config = dict(
    num_hidden_layers=15,
    hidden_size=384,
    num_attention_heads=6,
    num_key_value_heads=6,
    head_dim=64,
    intermediate_size=1344,
    vocab_size=8192,
    hidden_act='relu',
    norm='layernorm',
    norm_place='pre',
    norm_eps=1e-06,
    positions='learned',
    qk_norm=False,
    attn_scale=0.125,
    bias='all',
    tie_word_embeddings=True,
    parallel_block=True,
    init='normal',
    init_std_qkv=0.0223,
    init_std_o=0.00408,
    init_std_up=0.0223,
    init_std_down=0.00408,
    optimizer='adamw',
    learning_rate=0.00078,
    beta1=0.9,
    beta2=0.95,
    weight_decay=0.4,
    lr_head=0.00413,
    warmup_steps=280,
    schedule='wsd',
    decay_fraction=0.805,
    decay_shape='linear',
    final_lr_fraction=0.02,
    batch_tokens=[32768, 65536, 131072],
    max_seq_len=2048,
    doc_mask=True,
    train_tokens=422300000,
    max_steps=5762,
    dataset='wikipedia_en',
)
Each number is 128 + 32 x the weight over its row's rms, rounded and kept within 0 to 255. Layers, rows and columns count from 0. Numbers have three digits each. The size before them is the row's rms in percent of the matrix's.

# layer 12 MLP down, 384x1344, rms 0.0319, rows 346-383, columns 336-383
096:106077141095094162085129081145120082114128131111064164105100144078128119117142173127212094085145131077160106135104095148139050118182112129087128
106:125156105082138088122112078161167163151142125108107097101123121142125114135167069094163086107133083140155146151112184123152071156150156121103158
101:113096115096104143107128178142141120090106118118070149159099110117145067156116181130135072165150122086149197125116095119088133112164100134112138
099:116098120084143115095100128142137069155186153118011132138142169159115160148163154106138104140132098124179106175089114133073105114137056086103134
100:115142087076127158091134201121176104173113111127120130114173234122207082154159095104101110119091097130067143149155141113108143168148154088074144
098:140178157199077142153109173129138043166105181108123115159102101111118157100110103122155139108138147125121152143080083136118154119130081150099136
099:109123122133149143141131124120155140153109128142106093065141137092151099116133115173130149113084152099096082114084121114135105111132121127133111
101:148087109102134144131161111117136096137128158112114128101083212138186161150119125122110149042157087157100131091093156051178070109135134140131116
097:132065122210158106098089156121162160103145166128144100125110104122118155079138193187189144125168133095193164162193117128186152121147205179171162
096:116144118097182103143129097116129060162132107131135081105131138118150100130151121108100111086147136191133139116071086076118092057119089124151085
101:135192176127142137149132159129107107166152157162157130130133100122107127121164143153116144115117083064114124070124108179148114100137153168158138
100:127087039130137173160202150117156160108080091122177144124133130107165174130189143079124125103124117128103114087161135089077133143120168090125073
100:169094100101122123156149085102131152176072117143160114136109090161145103087166090071154140100136144172021138105090157118156129123120145147111130
102:141144142130159107186108112168103041124177101152080145107119051082105140174113098121092113144126090158119144120136123145183127093149125203103137
099:103100138147155111147110127133087166107152173146100130154114056117131100131140107142077130197192099117045139128151152123180145132133129082134123
100:132156136100137151118153209106179193156145094141142150108084083099128166059166085133149102104100123110179144139141080146184116119122098137127107
097:165111107165109116160185120171097136084104172085106156112165149114139068178158078158144161147127158176164138127101131114125177198186120140093124
130:129156188120150132155048115126140128154142127143121116128126137141125154159134139110133122102116190109171136110126141110096111140101142099131098
101:123103135112201101085068138128102141099110129113125142069156116130114111149144062151099124146157120153125153110110167120134095120144092131107159
093:159086110202124124115110103134130202124120155135067107086061112079159120101114141145134114139115151124133125139141095112139105134100083158097141
097:183115098136162102144171099143096123099115057028150113145059210143109118139062208118116054085132129123166118132179174126122151105105125104148067
095:141109140161082109101149110112106147135136116114178152121192103153129186104132142073105108105150127140160115152116146122124091115111113091133114
096:132169145120148158130148152117138184182133092196169121128192151129150118144183056149116068134157127087043131159135141139094092104107091162114088
096:113164186103159091172142115120185120188088100124042153117132044125152166194139170103119120125114109194061164176154090124171122079124042116199143
097:150129126200113137131216130112085091150158125172170137149188098155148127099162087096136143152136144124129164143134107140171152144133116095131119
102:153126175138076146118111150152157099071143134139095134060125138145116097139126130091152114105130093107105072139175145155151145097112109096142155
098:117154201069126165133055136153113045152183178112104131133070197087127152126139130107145113086116120055153122136138114088149135114143174144150094
098:132132149143108146123136153110129143196121086164155133130093104088164122140131230144124117093101127145125092071155126094152113174110125148127124
096:124141110096114167123158121102115147135167158126084075137171072127121090130129119130157134079126122062115110126150137151140116134153062142156114
095:134137127089162115105117100138112144135094100124144069154143154080092125171140140136139107126174173137198154135117122127067060085107123124145171
101:161170190094119164166205126160169040095178140115168069105207112115138100146119132101143163122163127070148080177123090234089167081120120129160120
103:121171095094115140132170183135113122107118121090085109155149122091137127160103146121156088125144167126127151147176068131118149139127044104137139
102:157099105135154102095040127132158108149109137176146093160225150089152118072106152070136095122163182082056140106140132155117100098117155124090100
096:114177121087147145118147125107117193142079144094070136144103012130137076173076109117132123129156076149145163088128142110079126154117091140115177
094:145152122000067138114097147148081021105112152137123139098088140199118150145163142178121166085085191139173134111132127076176184150139167134082121
105:147134088093157163109140160152153048127160100156085100124054210109097130114164148107154169145132125142111132095049116073112157180130132145142075
095:141076146114097144134141103143125200153100153157155131131100127153153081162154139122090175136138134188129131085122182094150079146111160180151118
096:115097141110133095174155130150180156117167148117156101185130145200151109106099129082104123179150173179094133117117077213111111100136155186095185